config = dict(
    num_hidden_layers=26,
    hidden_size=160,
    num_attention_heads=2,
    num_key_value_heads=2,
    head_dim=64,
    intermediate_size=640,
    vocab_size=1024,
    hidden_act='tanh_gelu',
    norm='layernorm',
    norm_place='pre',
    norm_eps=1e-05,
    positions='learned',
    qk_norm=False,
    attn_scale=0.125,
    bias='all',
    tie_word_embeddings=True,
    parallel_block=False,
    init='uniform',
    init_std_qkv=0.0259,
    init_std_o=0.0,
    init_std_up=0.0259,
    init_std_down=0.0,
    optimizer='soap_variant',
    learning_rate=0.00772,
    lr_mult_up=0.918,
    beta1=0.95,
    beta2=0.99,
    lr_head=0.00738,
    max_grad_norm=1.0,
    warmup_steps=200,
    schedule='wsd',
    decay_fraction=0.786,
    decay_shape='linear',
    final_lr_fraction=0.0,
    batch_tokens=65536,
    max_seq_len=1024,
    doc_mask=True,
    train_tokens=260800000,
    max_steps=3980,
    dataset='wikipedia_en',
)
Each number is 200 + 30 x the weight over its row's rms, rounded and kept within 0 to 999. Layers, rows and columns count from 0. The size before them is the row's rms in percent of the matrix's.

# down: layer 12 MLP down (transposed), 640x160, rms 0.223, rows 7-49, columns 80-159
# up: layer 12 MLP up, 640x160, rms 0.219, rows 8-49, columns 80-159
down7,095,189,161,193,259,167,229,213,196,177,215,219,215,215,159,213,192,207,182,227,189,163,237,233,191,165,203,225,242,218,132,176,217,166,196,152,204,250,190,206,238,234,194,193,166,180,202,215,143,222,197,193,260,271,188,215,194,227,180,149,210,222,192,148,197,225,183,197,168,176,257,218,179,253,232,178,233,212,205,133,136
up8,097,170,208,216,194,216,155,184,182,195,235,189,196,196,183,174,185,181,233,191,193,249,205,184,218,206,220,248,211,235,229,194,226,181,265,169,176,202,194,171,207,184,223,185,144,160,214,199,199,200,109,203,142,235,139,210,217,205,178,163,223,149,236,248,177,219,230,196,185,215,224,175,161,228,172,236,221,148,187,170,131
down8,088,209,246,159,222,178,256,238,245,282,185,232,161,180,171,232,230,179,185,223,233,229,151,160,150,193,191,166,251,176,184,191,194,183,187,204,175,248,181,180,195,180,164,202,231,231,176,225,187,201,221,196,211,191,195,173,255,243,176,215,235,157,184,191,205,206,210,188,203,208,167,237,215,197,232,148,195,275,226,229,207
up9,098,234,184,197,202,134,208,226,216,214,214,179,203,199,275,170,225,173,154,181,198,182,201,167,240,255,150,245,197,155,163,143,153,175,221,192,181,178,246,191,166,199,198,180,195,235,209,251,213,202,187,181,218,169,186,175,138,223,232,228,236,155,186,270,199,193,185,189,186,215,218,203,226,211,202,194,238,219,180,274,159
down9,097,189,255,230,168,184,168,192,208,220,208,189,191,254,197,226,184,212,219,201,253,190,182,172,162,176,186,209,301,179,237,161,163,158,180,172,194,165,188,137,245,201,141,193,228,224,212,177,192,179,232,185,224,176,272,155,161,174,218,147,207,160,173,230,206,237,191,201,237,215,190,225,253,214,218,213,210,188,204,195,213
up10,104,153,201,210,182,230,184,198,222,216,205,207,205,199,211,241,233,160,167,190,214,232,251,182,172,232,180,243,230,164,203,178,247,150,213,198,226,202,155,197,189,209,188,225,258,166,169,181,211,260,218,200,224,173,206,189,194,187,170,181,169,183,241,156,236,178,195,151,146,213,214,204,229,195,191,157,247,182,185,175,199
down10,103,188,231,143,202,178,187,197,232,181,200,193,188,199,200,199,231,216,183,194,174,169,178,215,203,204,187,225,100,212,206,157,223,254,176,221,209,219,216,183,197,218,212,233,216,150,223,196,238,175,223,227,209,171,183,230,254,218,251,267,210,222,165,161,142,169,237,220,193,230,236,202,155,165,173,187,200,221,209,246,177
up11,091,208,240,230,228,199,178,214,185,172,180,238,210,185,185,126,237,191,222,196,203,176,168,177,211,195,236,227,170,221,178,187,233,210,205,209,224,199,158,199,195,216,217,281,168,169,195,217,236,190,192,210,199,169,168,204,188,236,213,157,205,232,189,225,155,163,241,219,201,211,184,190,183,165,254,173,151,258,209,274,193
down11,086,172,180,153,217,154,217,174,174,131,215,180,220,225,200,255,253,181,182,201,167,215,195,175,186,212,219,209,191,218,158,261,208,210,161,163,175,284,249,199,234,194,191,177,185,238,203,186,216,212,191,160,183,193,141,167,157,170,145,201,246,153,191,175,251,205,160,196,195,180,214,162,222,197,182,201,221,221,245,214,185
up12,102,187,201,168,160,203,197,154,145,202,184,163,211,156,270,180,219,145,166,184,240,208,226,203,204,168,193,205,241,246,142,195,228,237,199,167,185,187,186,151,219,116,174,173,209,193,201,189,206,194,165,201,145,183,233,236,242,193,169,220,206,236,205,193,192,215,184,253,219,262,250,152,211,192,233,189,224,166,216,185,185
down12,109,267,212,172,191,217,205,194,164,179,200,168,206,173,213,170,195,207,194,168,152,195,256,231,193,203,271,226,265,141,213,191,216,208,221,175,188,240,246,188,192,131,197,179,244,197,194,126,222,182,164,214,154,184,208,260,246,185,195,163,126,191,242,189,204,209,250,186,193,192,237,203,190,202,179,181,185,139,164,186,177
up13,109,207,170,205,195,203,227,217,187,233,174,143,178,219,238,211,167,129,230,169,232,181,179,153,202,204,204,242,177,176,229,231,196,188,222,201,168,166,185,262,142,192,232,223,197,243,176,233,176,163,214,220,203,182,189,195,164,259,213,254,199,247,191,221,223,205,211,207,211,180,144,157,216,225,171,192,259,198,183,240,212
down13,106,213,190,243,228,183,201,199,230,238,281,215,204,214,169,208,146,204,210,214,187,203,159,239,237,181,174,209,213,184,182,200,234,162,195,199,200,246,196,194,154,181,192,246,212,202,198,210,230,187,161,226,252,202,255,238,224,210,209,273,195,228,242,233,210,170,207,228,234,216,192,168,177,171,159,212,180,175,197,216,196
up14,100,199,154,199,194,217,203,218,159,185,205,130,143,201,231,190,190,210,178,161,201,211,274,176,230,206,262,250,246,162,178,157,200,193,242,199,218,238,190,172,159,170,225,193,216,200,240,199,181,181,149,169,138,209,189,216,244,206,232,157,140,189,248,234,186,154,216,160,176,235,212,177,246,156,191,171,204,202,210,202,180
down14,109,191,211,125,172,199,242,219,188,236,166,230,203,163,197,213,197,158,157,237,177,154,235,233,131,156,231,223,234,177,246,212,216,233,151,169,224,177,202,253,227,201,173,189,196,265,166,193,241,251,201,182,206,180,186,228,178,223,169,216,123,270,215,186,214,187,204,162,258,222,217,196,194,230,197,202,171,245,195,195,197
up15,105,218,181,217,159,227,197,218,256,234,139,238,208,186,192,210,184,203,225,249,157,156,253,212,208,158,198,199,235,202,209,170,213,203,193,235,179,251,227,194,187,154,220,163,161,195,194,195,208,235,193,200,225,254,191,167,196,150,221,204,171,222,178,171,208,202,259,209,192,229,207,173,191,257,149,244,256,180,228,242,214
down15,103,154,155,144,215,124,181,198,188,154,236,237,214,227,185,238,162,249,160,193,188,187,241,168,192,209,188,260,187,215,171,217,153,202,191,173,217,176,215,238,218,257,188,207,176,167,189,185,161,190,219,193,205,228,206,190,205,187,161,178,207,206,190,206,209,192,172,173,216,208,136,240,209,174,205,140,152,269,195,250,218
up16,099,129,183,223,212,191,147,250,247,206,234,139,184,136,213,237,213,207,164,194,159,184,169,203,167,173,189,234,185,203,205,178,167,177,184,266,159,164,203,234,241,158,182,156,165,234,235,224,179,155,217,203,181,248,217,206,242,219,208,214,191,189,174,191,162,186,247,168,186,189,210,189,157,208,189,210,201,185,228,195,180
down16,103,171,191,201,246,162,212,231,212,158,191,203,93,222,238,208,161,204,163,236,210,230,201,183,215,191,200,225,182,181,190,179,190,213,232,178,265,232,193,212,215,184,184,165,202,164,142,231,213,222,222,161,221,193,189,179,168,248,176,221,208,201,209,165,212,165,230,162,203,210,197,254,161,222,141,220,221,197,147,203,180
up17,094,234,233,235,206,229,240,210,240,199,243,192,242,201,190,144,182,203,148,150,159,172,171,242,120,210,219,234,179,241,176,174,150,191,206,191,239,162,137,175,217,179,219,153,197,220,162,211,218,224,197,190,232,191,220,199,241,230,223,196,158,244,208,184,167,238,203,221,228,243,153,217,174,185,203,208,213,213,158,203,250
down17,099,249,204,237,164,184,172,164,133,180,190,167,214,181,155,192,177,210,222,212,220,202,173,245,221,185,171,165,161,180,190,174,194,166,217,238,177,247,194,190,177,155,211,208,165,167,247,179,176,211,175,199,210,184,223,213,167,176,136,162,217,159,225,220,229,177,191,211,155,214,152,238,273,235,197,164,240,220,170,223,222
up18,100,184,174,198,205,206,148,200,207,190,169,194,178,263,199,135,200,164,167,174,193,183,214,202,218,255,209,268,176,156,169,164,212,159,230,176,196,172,235,207,208,190,163,218,193,248,151,148,195,208,228,214,142,172,212,244,224,215,188,149,206,183,166,192,241,206,228,166,150,184,149,200,179,141,247,130,182,219,192,183,203
down18,106,189,183,230,231,188,183,194,166,193,167,204,207,240,182,193,225,246,189,186,185,209,207,193,182,195,249,208,205,239,175,228,210,143,233,144,202,230,190,173,210,187,186,189,270,210,239,216,152,219,208,123,237,211,246,220,150,236,144,226,224,180,224,212,191,196,224,231,169,234,198,137,199,197,188,234,245,222,162,276,205
up19,092,251,151,180,246,214,154,240,183,199,167,255,223,183,172,174,209,154,169,166,186,152,208,185,164,202,127,204,223,214,202,254,186,139,205,152,179,203,188,197,222,207,170,244,233,180,206,205,232,110,176,235,219,148,217,215,265,232,204,152,209,181,260,164,179,209,213,232,234,201,186,198,259,216,190,202,186,256,154,164,188
down19,092,230,206,179,190,226,186,213,176,223,160,147,206,199,177,191,234,201,133,179,166,217,190,169,203,185,129,220,236,237,244,230,189,214,228,223,226,139,208,215,170,222,227,142,157,216,175,244,180,239,214,165,188,240,194,173,191,198,195,207,191,219,195,213,194,159,228,160,215,205,185,119,260,179,181,211,190,228,203,213,217
up20,100,204,180,200,222,182,204,253,194,176,204,171,162,232,179,147,176,230,231,198,182,185,181,197,204,204,230,211,161,191,177,164,211,233,185,214,272,248,192,116,208,217,244,225,165,177,180,235,183,184,259,222,245,189,151,245,199,199,206,232,169,211,220,172,181,202,218,225,266,230,200,174,134,192,206,235,192,184,170,156,182
down20,100,189,144,229,213,246,244,224,194,215,251,150,224,184,165,184,176,182,155,161,173,212,130,201,255,243,202,166,183,215,193,198,180,257,224,153,224,165,211,259,166,200,235,224,240,197,221,129,239,176,225,229,173,210,192,216,183,233,199,209,173,255,245,171,183,247,193,213,207,220,201,186,190,233,197,197,228,208,198,225,194
up21,090,216,205,208,166,232,239,193,170,229,150,163,246,155,146,206,211,149,159,174,233,199,185,162,201,143,183,219,235,219,141,266,172,224,195,272,235,217,194,227,152,198,201,192,232,212,209,202,246,259,195,161,182,193,225,195,215,212,292,152,186,196,197,174,193,189,210,206,189,212,160,180,177,213,180,189,184,187,218,214,178
down21,089,230,217,198,248,174,181,232,186,220,254,270,204,188,193,183,186,235,261,185,209,209,196,219,170,224,193,170,135,149,246,217,177,201,182,188,211,207,219,181,166,179,245,221,238,216,170,198,146,266,233,178,185,234,164,186,150,218,178,195,182,251,208,249,195,173,197,261,217,218,238,208,201,277,208,180,194,233,186,225,199
up22,102,197,186,201,238,171,164,202,188,186,188,196,197,241,196,171,205,213,112,195,205,150,120,218,226,213,190,209,229,240,152,190,145,249,255,208,193,241,220,189,211,167,188,239,198,242,196,221,247,200,240,179,174,153,225,192,245,204,221,242,225,222,184,169,216,176,145,175,175,224,195,206,157,186,212,239,204,244,177,183,177
down22,095,205,256,238,213,213,235,195,202,212,193,207,217,192,208,206,206,201,175,185,180,147,211,184,164,145,232,167,248,181,193,194,227,239,175,225,145,202,232,251,246,235,145,234,199,243,156,197,242,251,235,192,225,161,107,197,218,182,115,218,226,211,168,194,196,154,133,200,181,236,188,187,217,221,185,215,204,236,213,178,182
up23,108,186,190,210,198,154,207,232,193,155,120,198,145,233,168,188,168,177,156,202,188,160,208,204,133,205,238,207,191,256,156,173,228,211,198,211,176,185,233,196,199,253,183,188,207,209,234,207,267,156,184,183,181,191,226,232,143,181,208,180,160,176,229,178,195,240,220,227,177,196,187,218,199,214,207,173,176,185,181,123,212
down23,111,203,164,175,189,230,212,228,232,171,188,195,179,209,217,261,206,218,228,235,179,232,161,210,205,176,168,186,177,169,191,150,211,227,234,152,234,218,209,184,169,209,245,230,208,180,223,205,142,195,146,157,266,193,209,217,191,205,215,252,203,195,179,228,184,199,220,171,210,235,188,194,267,217,182,189,168,143,176,214,170
up24,108,168,187,153,177,156,209,186,203,252,200,177,230,246,209,163,229,192,170,201,227,233,219,187,210,185,149,235,207,149,149,235,161,213,163,108,220,183,168,204,190,182,206,201,218,211,216,212,232,210,156,178,196,195,191,200,163,206,207,242,199,129,123,211,218,227,234,156,220,219,158,171,122,191,228,175,148,193,211,205,180
down24,099,216,176,221,205,208,251,149,224,147,214,249,200,177,166,253,156,236,170,216,178,149,218,169,210,140,177,242,203,221,186,193,184,137,197,177,159,248,204,134,216,263,173,230,175,188,190,184,229,226,219,228,221,256,228,165,220,154,209,207,210,200,240,197,243,150,238,211,192,128,184,208,197,234,158,204,228,228,221,239,213
up25,105,173,201,230,212,182,205,165,261,199,205,197,178,230,238,246,205,180,188,178,198,163,188,235,225,143,217,177,181,195,182,259,232,223,224,205,209,196,244,200,195,162,186,196,211,211,259,242,188,214,198,263,230,162,213,178,211,213,255,232,107,161,185,189,184,150,172,199,152,177,204,201,250,206,208,182,146,180,212,229,213
down25,104,191,221,220,179,193,177,230,236,214,236,179,191,238,179,242,206,214,217,204,242,213,191,221,230,185,236,203,189,217,201,227,203,216,262,187,159,143,216,200,214,191,230,222,211,241,211,215,194,132,196,202,194,158,316,212,201,238,220,208,225,190,195,179,185,193,143,193,173,252,158,198,198,168,177,198,208,163,185,212,217
up26,092,163,140,200,157,148,214,188,193,174,212,191,161,191,211,182,222,183,202,244,244,204,210,252,216,168,190,219,147,220,201,177,198,247,207,165,171,125,156,182,132,187,181,184,178,140,208,250,215,248,212,176,230,253,132,221,197,225,250,187,200,214,216,205,188,189,187,160,157,210,216,171,242,228,172,198,195,153,211,173,187
down26,090,250,206,225,190,242,243,206,243,218,197,192,205,174,176,203,158,188,190,243,196,178,172,149,247,161,195,224,203,178,183,199,178,179,214,121,244,165,224,163,280,175,138,226,178,171,215,137,202,155,235,207,237,171,216,217,227,190,226,195,226,186,165,210,220,188,242,222,195,176,154,186,219,264,213,206,203,224,182,165,214
up27,112,249,238,214,181,180,203,215,163,221,247,233,175,158,150,144,192,178,259,152,255,171,222,220,165,199,226,211,230,191,195,201,193,232,171,216,174,167,138,198,160,188,203,214,197,184,171,163,209,242,172,187,170,212,251,205,222,185,218,231,203,212,180,218,185,210,244,159,181,243,190,214,214,204,216,221,221,180,209,177,220
down27,099,202,199,161,233,208,209,172,172,227,148,154,200,183,238,210,212,231,177,193,195,145,171,187,192,197,170,239,222,219,229,226,261,197,257,185,239,222,245,175,231,236,152,222,184,170,195,162,209,166,202,199,200,190,118,170,192,221,200,198,185,184,228,204,241,167,230,186,225,221,201,188,195,243,223,177,245,226,206,197,214
up28,098,166,201,218,178,229,249,187,195,195,143,196,198,230,194,214,218,220,184,208,221,217,190,179,197,211,238,238,179,157,161,194,228,217,232,179,207,159,201,198,135,201,190,200,224,244,193,193,230,230,160,227,195,215,218,217,190,243,143,191,228,206,196,164,247,199,244,183,218,211,182,216,157,222,229,192,162,223,168,280,154
down28,101,176,173,148,199,167,173,219,266,195,236,156,222,205,273,182,243,205,231,224,211,189,193,187,177,179,178,206,209,169,178,215,182,228,135,206,204,126,196,225,223,154,228,233,203,207,215,201,158,110,182,223,182,238,241,208,186,234,200,227,212,175,168,184,182,225,227,261,222,205,184,253,184,204,204,210,161,223,205,147,180
up29,110,169,207,129,154,152,221,158,158,235,165,164,220,225,202,203,208,208,213,142,181,230,181,183,235,169,187,165,204,249,202,193,192,194,267,239,212,127,209,208,192,218,209,228,148,221,176,246,166,206,189,165,147,155,230,228,163,174,168,222,192,189,193,179,140,211,155,233,160,174,251,184,193,190,184,175,205,159,212,197,226
down29,097,215,180,231,174,232,185,247,235,195,208,185,210,203,218,223,170,228,226,221,258,245,252,201,272,201,189,247,244,147,221,204,241,146,240,232,218,181,187,222,200,240,198,185,204,193,143,160,203,185,204,184,196,197,222,182,201,230,210,238,181,201,232,211,220,153,177,186,179,189,188,232,231,185,193,176,248,192,157,167,207
up30,103,168,185,292,134,157,175,254,200,207,225,234,168,154,233,223,175,201,188,285,175,194,190,196,183,173,214,174,218,208,222,202,200,175,244,192,192,241,183,212,204,178,192,184,179,164,190,197,193,245,209,213,229,224,191,199,216,193,219,181,160,145,217,235,180,255,184,211,259,193,141,154,224,190,196,194,201,230,218,201,225
down30,096,174,191,231,184,248,198,254,252,209,177,236,231,210,195,210,166,193,200,220,213,159,210,188,207,232,222,239,199,226,204,176,211,135,204,141,154,202,199,212,161,160,172,205,202,191,174,199,193,256,166,202,250,180,220,147,236,157,295,212,202,192,253,174,199,242,226,192,224,186,209,163,178,251,197,171,211,213,130,216,219
up31,100,180,252,124,178,183,217,258,251,164,206,179,180,278,201,180,175,229,199,229,182,219,214,174,214,210,167,161,199,169,195,218,232,164,215,185,162,214,186,179,219,215,206,181,204,171,202,256,223,252,203,184,233,174,206,225,241,209,208,281,187,188,193,240,199,232,225,177,189,189,163,161,192,160,204,202,260,248,229,160,200
down31,111,165,174,185,226,231,179,232,219,220,156,218,217,173,252,179,206,266,152,186,149,213,259,236,200,206,224,201,259,158,173,132,196,201,187,242,204,199,162,219,172,217,172,202,242,207,193,178,183,228,242,185,204,181,236,219,220,246,181,210,201,204,178,181,155,201,215,178,219,242,201,212,162,224,261,150,156,166,212,239,210
up32,103,215,177,186,170,177,252,226,149,177,208,213,155,175,227,169,177,221,211,190,209,263,193,166,229,254,181,206,189,231,211,206,225,226,175,180,165,218,186,194,222,207,225,144,243,244,191,216,185,186,240,226,171,248,200,248,170,188,213,226,201,164,203,198,176,212,147,183,235,164,170,232,185,229,215,233,225,192,176,205,204
down32,097,185,268,181,229,206,195,237,262,195,207,200,229,228,173,176,179,197,218,193,175,192,208,182,189,177,196,237,166,230,206,214,171,190,196,186,200,203,166,227,213,198,231,208,202,213,212,149,194,184,181,146,206,205,200,141,224,262,208,201,220,206,195,193,260,211,240,214,199,169,194,141,222,179,240,209,150,212,217,196,169
up33,107,208,206,213,120,166,185,200,245,195,187,210,223,232,180,181,177,226,182,147,187,210,186,257,277,169,234,233,156,266,181,204,238,161,213,176,217,240,196,188,218,193,222,178,214,240,228,211,228,216,150,222,188,210,195,178,230,128,172,173,191,240,167,145,155,202,188,236,225,260,227,194,155,188,181,270,206,151,184,232,215
down33,102,225,104,180,184,160,222,172,198,222,182,169,200,181,215,237,173,200,211,227,188,200,143,241,165,179,228,199,168,239,198,224,158,183,208,253,208,172,177,206,162,206,202,237,207,220,162,230,288,269,224,183,250,207,201,218,226,190,245,178,229,175,198,185,205,187,215,236,189,202,215,218,270,230,189,241,186,191,168,203,251
up34,106,179,196,204,246,180,165,241,208,222,165,117,230,194,161,200,229,205,232,201,186,168,199,183,181,188,219,250,241,263,202,233,228,181,263,188,123,157,215,155,185,164,158,219,194,277,191,221,201,188,169,186,204,159,160,179,188,193,213,231,218,184,183,204,156,206,231,142,202,278,204,228,211,196,227,228,222,154,174,211,184
down34,100,205,222,181,204,223,217,166,224,160,238,204,174,269,212,215,126,182,187,220,204,218,210,185,176,203,209,184,191,160,238,234,176,205,197,212,249,200,218,163,197,204,229,227,198,183,194,167,177,189,239,218,185,209,217,228,170,223,149,171,179,174,227,143,220,230,187,213,174,145,196,199,196,235,187,205,210,207,170,131,262
up35,101,232,270,155,198,224,180,182,178,177,238,209,234,141,181,239,222,196,211,202,228,224,219,190,132,211,242,193,214,140,164,210,193,203,228,258,189,215,211,192,222,139,192,187,177,132,179,196,201,184,235,227,163,230,173,240,223,226,157,189,252,160,200,165,212,152,231,223,186,174,177,162,178,253,144,213,243,197,175,169,178
down35,097,207,185,212,218,170,222,301,232,189,203,189,185,201,184,193,204,224,218,169,172,241,260,174,143,236,231,191,153,277,276,192,226,196,269,204,216,213,200,176,198,153,221,162,204,218,229,194,197,208,247,205,260,204,199,172,236,180,241,205,199,231,204,234,167,192,172,180,175,228,183,195,157,146,222,204,205,200,196,210,196
up36,113,206,219,171,190,168,210,259,230,199,165,202,190,262,155,227,202,180,236,157,242,232,226,145,228,226,185,178,220,213,185,199,250,230,194,192,203,250,159,195,166,202,150,166,208,222,193,232,233,211,163,219,213,183,227,123,202,160,174,251,177,212,200,274,192,167,233,142,189,211,222,215,221,191,274,198,181,203,181,220,193
down36,114,170,254,212,187,158,226,241,234,220,214,207,210,203,160,197,231,147,155,231,150,204,206,224,252,196,207,170,184,239,233,173,185,210,205,216,199,182,249,242,175,215,164,199,217,183,198,219,255,217,148,171,221,193,183,217,203,218,191,218,223,167,207,210,193,142,212,155,219,193,189,184,222,160,203,243,175,158,204,155,190
up37,099,177,194,168,172,181,212,219,206,209,143,195,188,190,235,160,203,233,196,213,173,210,174,147,240,223,223,261,183,216,240,203,203,208,204,198,263,180,208,218,192,197,233,151,157,171,226,175,215,234,175,203,172,153,181,183,239,252,196,144,156,200,219,232,211,217,212,190,193,274,169,206,192,236,173,198,238,188,146,189,229
down37,105,233,215,199,173,202,158,202,136,152,199,134,172,216,219,211,195,205,151,161,160,255,199,260,172,163,150,199,246,176,173,218,193,175,207,124,211,204,201,116,201,171,234,220,184,157,207,231,179,169,227,243,177,176,241,207,244,189,174,199,197,204,171,193,219,175,191,164,195,221,249,175,231,252,224,239,197,252,263,205,217
up38,105,246,211,180,190,130,193,233,193,197,168,188,198,216,197,244,188,204,256,177,252,235,144,243,249,182,190,224,241,213,240,167,151,193,242,241,227,179,198,220,224,200,176,197,189,191,176,229,180,190,167,197,194,156,187,223,221,222,203,224,168,187,199,158,211,201,182,176,146,157,231,211,210,210,202,214,192,207,151,172,221
down38,106,165,201,215,156,201,205,192,206,111,190,224,148,203,232,227,157,175,239,195,203,178,213,240,224,228,179,275,164,219,230,257,183,260,212,264,224,190,237,158,175,197,208,166,199,180,154,193,255,224,203,167,199,181,255,165,192,163,215,208,204,214,221,213,196,211,186,180,195,221,243,223,177,201,196,176,152,187,200,226,198
up39,100,134,229,141,215,157,208,222,196,190,224,190,131,205,236,176,207,220,213,211,200,166,234,239,160,181,170,163,177,217,215,252,218,164,190,231,149,171,172,128,183,175,196,174,241,243,206,141,195,169,214,145,278,139,164,215,226,180,210,218,205,187,200,205,191,192,197,197,195,237,203,202,210,206,210,198,137,212,199,194,210
down39,101,216,168,253,179,194,220,230,138,158,198,215,188,160,197,229,192,181,188,204,230,208,140,156,179,284,204,176,196,191,186,224,214,203,232,187,190,212,220,170,240,120,205,208,229,215,206,202,229,233,240,160,159,204,213,211,150,224,178,185,211,170,202,182,177,261,176,176,180,210,230,176,178,226,183,242,189,177,204,250,209
up40,100,268,152,187,174,248,211,130,240,174,193,155,212,143,235,202,207,160,183,203,207,130,206,168,198,221,218,199,170,180,168,224,211,191,218,240,193,171,197,212,240,174,248,190,180,184,164,232,205,220,176,202,182,231,202,207,132,242,226,272,175,170,211,207,193,219,187,170,178,226,202,260,215,207,196,171,215,203,204,209,198
down40,099,168,202,203,172,241,219,227,177,184,148,180,249,226,166,208,192,221,201,199,171,177,234,199,173,191,172,204,239,260,156,208,188,268,175,240,229,159,178,225,174,180,208,172,192,225,194,252,176,220,238,204,212,232,188,188,214,260,257,227,209,210,220,132,203,206,169,205,171,203,226,189,168,166,253,191,216,205,194,156,175
up41,108,228,180,201,164,165,241,229,188,213,241,206,184,189,193,169,224,164,189,254,256,171,212,194,242,228,212,210,200,218,201,243,198,216,204,190,182,146,238,202,168,241,253,200,236,207,155,223,199,205,210,186,212,206,245,284,198,212,237,186,196,208,195,209,216,219,198,196,137,173,172,205,238,188,228,204,247,231,180,180,172
down41,105,227,238,185,200,209,258,172,203,243,170,177,192,220,207,199,189,187,165,163,171,218,218,198,207,189,184,234,177,236,194,243,151,167,178,180,231,192,186,194,193,248,146,226,180,159,198,178,181,186,170,220,250,185,116,218,169,194,180,141,194,165,183,205,166,204,257,192,226,114,167,200,197,210,223,220,180,169,164,193,178
up42,101,155,227,199,164,188,198,202,196,239,169,210,211,205,216,183,243,194,192,154,206,238,197,226,221,231,177,204,283,206,217,213,213,227,225,149,202,153,215,180,240,195,225,170,160,100,183,196,215,180,184,258,132,186,232,255,193,162,254,209,207,191,198,216,172,260,230,258,216,182,179,193,206,173,167,164,159,194,158,188,190
down42,104,182,237,203,227,195,279,181,237,181,198,196,201,174,176,208,181,203,209,185,243,182,215,220,166,170,168,203,142,216,173,218,218,256,199,267,211,253,185,234,226,194,222,231,207,129,203,192,170,194,172,218,229,167,177,232,238,172,211,237,239,141,171,206,195,188,202,164,223,173,208,203,126,253,196,191,173,187,184,198,213
up43,104,166,190,220,165,196,180,193,240,156,221,170,179,212,235,190,213,199,223,205,226,174,191,185,164,206,233,173,205,189,176,258,160,199,182,211,242,202,238,125,191,238,226,193,171,183,219,216,229,183,189,241,197,226,217,163,214,245,172,187,225,186,157,187,161,232,152,171,156,230,166,193,158,194,177,195,228,178,247,215,167
down43,106,179,179,200,184,212,210,177,151,169,223,150,209,215,214,196,201,233,167,200,202,191,225,190,235,258,203,157,214,224,197,232,179,193,254,127,211,188,220,255,209,221,165,162,172,223,213,216,195,218,206,265,181,188,184,206,191,190,211,130,185,251,210,153,185,215,151,219,194,157,221,179,174,222,199,192,263,228,173,164,216
up44,100,182,203,194,201,187,209,208,174,208,192,124,193,256,183,223,258,195,266,229,187,199,243,144,220,239,189,206,201,226,274,202,230,185,220,185,275,178,161,215,201,175,178,199,267,240,199,193,242,222,189,228,169,152,204,209,171,214,213,198,213,184,156,175,216,213,231,208,247,150,184,214,230,215,228,235,166,156,209,151,202
down44,102,172,174,196,207,197,199,229,202,246,222,220,260,209,184,181,258,245,129,245,192,217,194,213,179,203,220,179,186,211,206,171,174,223,208,203,249,212,235,174,225,167,223,203,188,195,215,176,170,224,193,192,181,189,195,214,173,217,154,187,219,215,187,176,256,185,214,221,175,236,207,173,150,209,201,144,206,205,235,182,154
up45,097,194,210,214,207,220,189,249,189,225,199,150,172,181,224,132,239,251,253,171,235,161,222,229,195,215,181,186,217,168,233,217,197,189,234,157,116,196,207,209,169,199,240,234,179,226,149,177,245,177,192,165,142,254,154,173,218,193,229,239,177,219,203,173,189,196,230,161,197,228,214,237,171,236,240,167,219,200,158,193,248
down45,098,220,197,185,217,212,144,171,246,207,173,176,198,220,263,241,220,213,145,175,144,172,175,142,226,178,181,250,197,225,197,202,194,218,235,244,231,216,172,195,211,192,248,189,229,180,218,149,182,175,232,176,139,209,194,206,223,204,172,213,210,201,174,219,179,239,227,209,159,181,210,174,195,239,153,190,244,220,298,203,245
up46,111,180,197,175,185,166,161,244,218,255,222,216,177,214,163,154,211,238,175,164,202,183,259,228,150,191,236,200,188,180,224,164,244,183,194,203,235,226,153,193,172,248,215,158,219,198,164,148,195,236,213,225,189,196,216,211,131,215,161,211,181,263,149,300,211,216,198,166,229,239,162,234,195,211,226,177,178,166,235,194,196
down46,108,181,203,254,213,201,171,212,213,197,202,235,221,224,147,202,216,231,198,172,163,169,222,220,159,230,210,195,184,234,215,168,251,238,166,224,223,136,205,194,227,179,182,171,179,177,151,186,252,215,170,180,186,216,247,159,191,204,205,214,218,224,179,200,194,241,178,211,161,206,186,231,206,193,203,239,138,148,226,171,206
up47,104,270,204,217,210,169,211,202,195,190,219,211,162,189,219,186,170,241,147,245,199,239,220,189,208,234,177,207,229,151,206,165,172,207,224,217,156,184,148,189,164,133,180,216,229,251,140,224,223,195,212,199,163,229,234,245,179,173,176,228,199,195,235,218,157,175,236,208,211,177,222,221,223,222,179,241,156,214,171,186,192
down47,096,228,245,212,259,209,186,229,136,210,198,160,258,229,168,210,192,265,201,203,188,201,209,120,197,221,212,235,193,217,165,181,262,225,221,195,220,236,172,251,239,215,150,226,152,187,213,170,194,184,150,200,223,189,199,165,178,177,172,183,136,180,207,166,212,171,211,218,155,190,226,224,225,239,225,146,225,197,234,192,225
up48,091,202,208,177,176,232,184,189,191,239,187,205,159,204,241,215,241,132,244,269,235,222,173,225,182,209,205,180,228,148,249,189,217,213,188,206,242,220,234,155,168,212,231,193,170,203,190,240,236,201,212,233,144,246,229,266,194,170,165,235,229,174,214,218,227,183,187,203,185,183,214,228,228,173,193,214,165,185,248,202,134
down48,100,212,199,152,208,196,176,231,166,168,194,223,220,247,189,210,217,224,186,199,226,209,207,230,183,183,167,223,162,165,201,205,202,182,205,134,203,184,218,221,151,191,214,240,182,252,232,146,163,182,220,197,252,217,200,177,254,172,200,190,202,187,240,214,207,199,207,268,207,166,167,208,245,186,198,186,194,199,207,189,182
up49,092,183,186,219,241,184,177,193,227,214,199,244,191,231,228,217,195,222,211,220,193,175,199,222,133,187,192,224,187,211,205,187,197,188,266,201,144,201,242,202,220,241,157,180,228,225,194,194,217,113,175,178,177,216,257,211,260,185,213,162,154,201,144,161,232,152,178,158,177,185,189,226,157,188,267,160,216,231,153,202,196
down49,104,195,199,185,256,151,231,191,134,171,200,209,198,246,154,203,241,207,207,194,219,230,176,202,197,153,216,230,250,210,167,231,160,210,209,152,125,231,218,196,194,265,167,203,172,179,169,171,208,205,174,191,183,173,185,201,214,225,161,261,209,206,236,211,239,195,210,213,159,281,230,242,210,200,244,209,204,183,230,220,211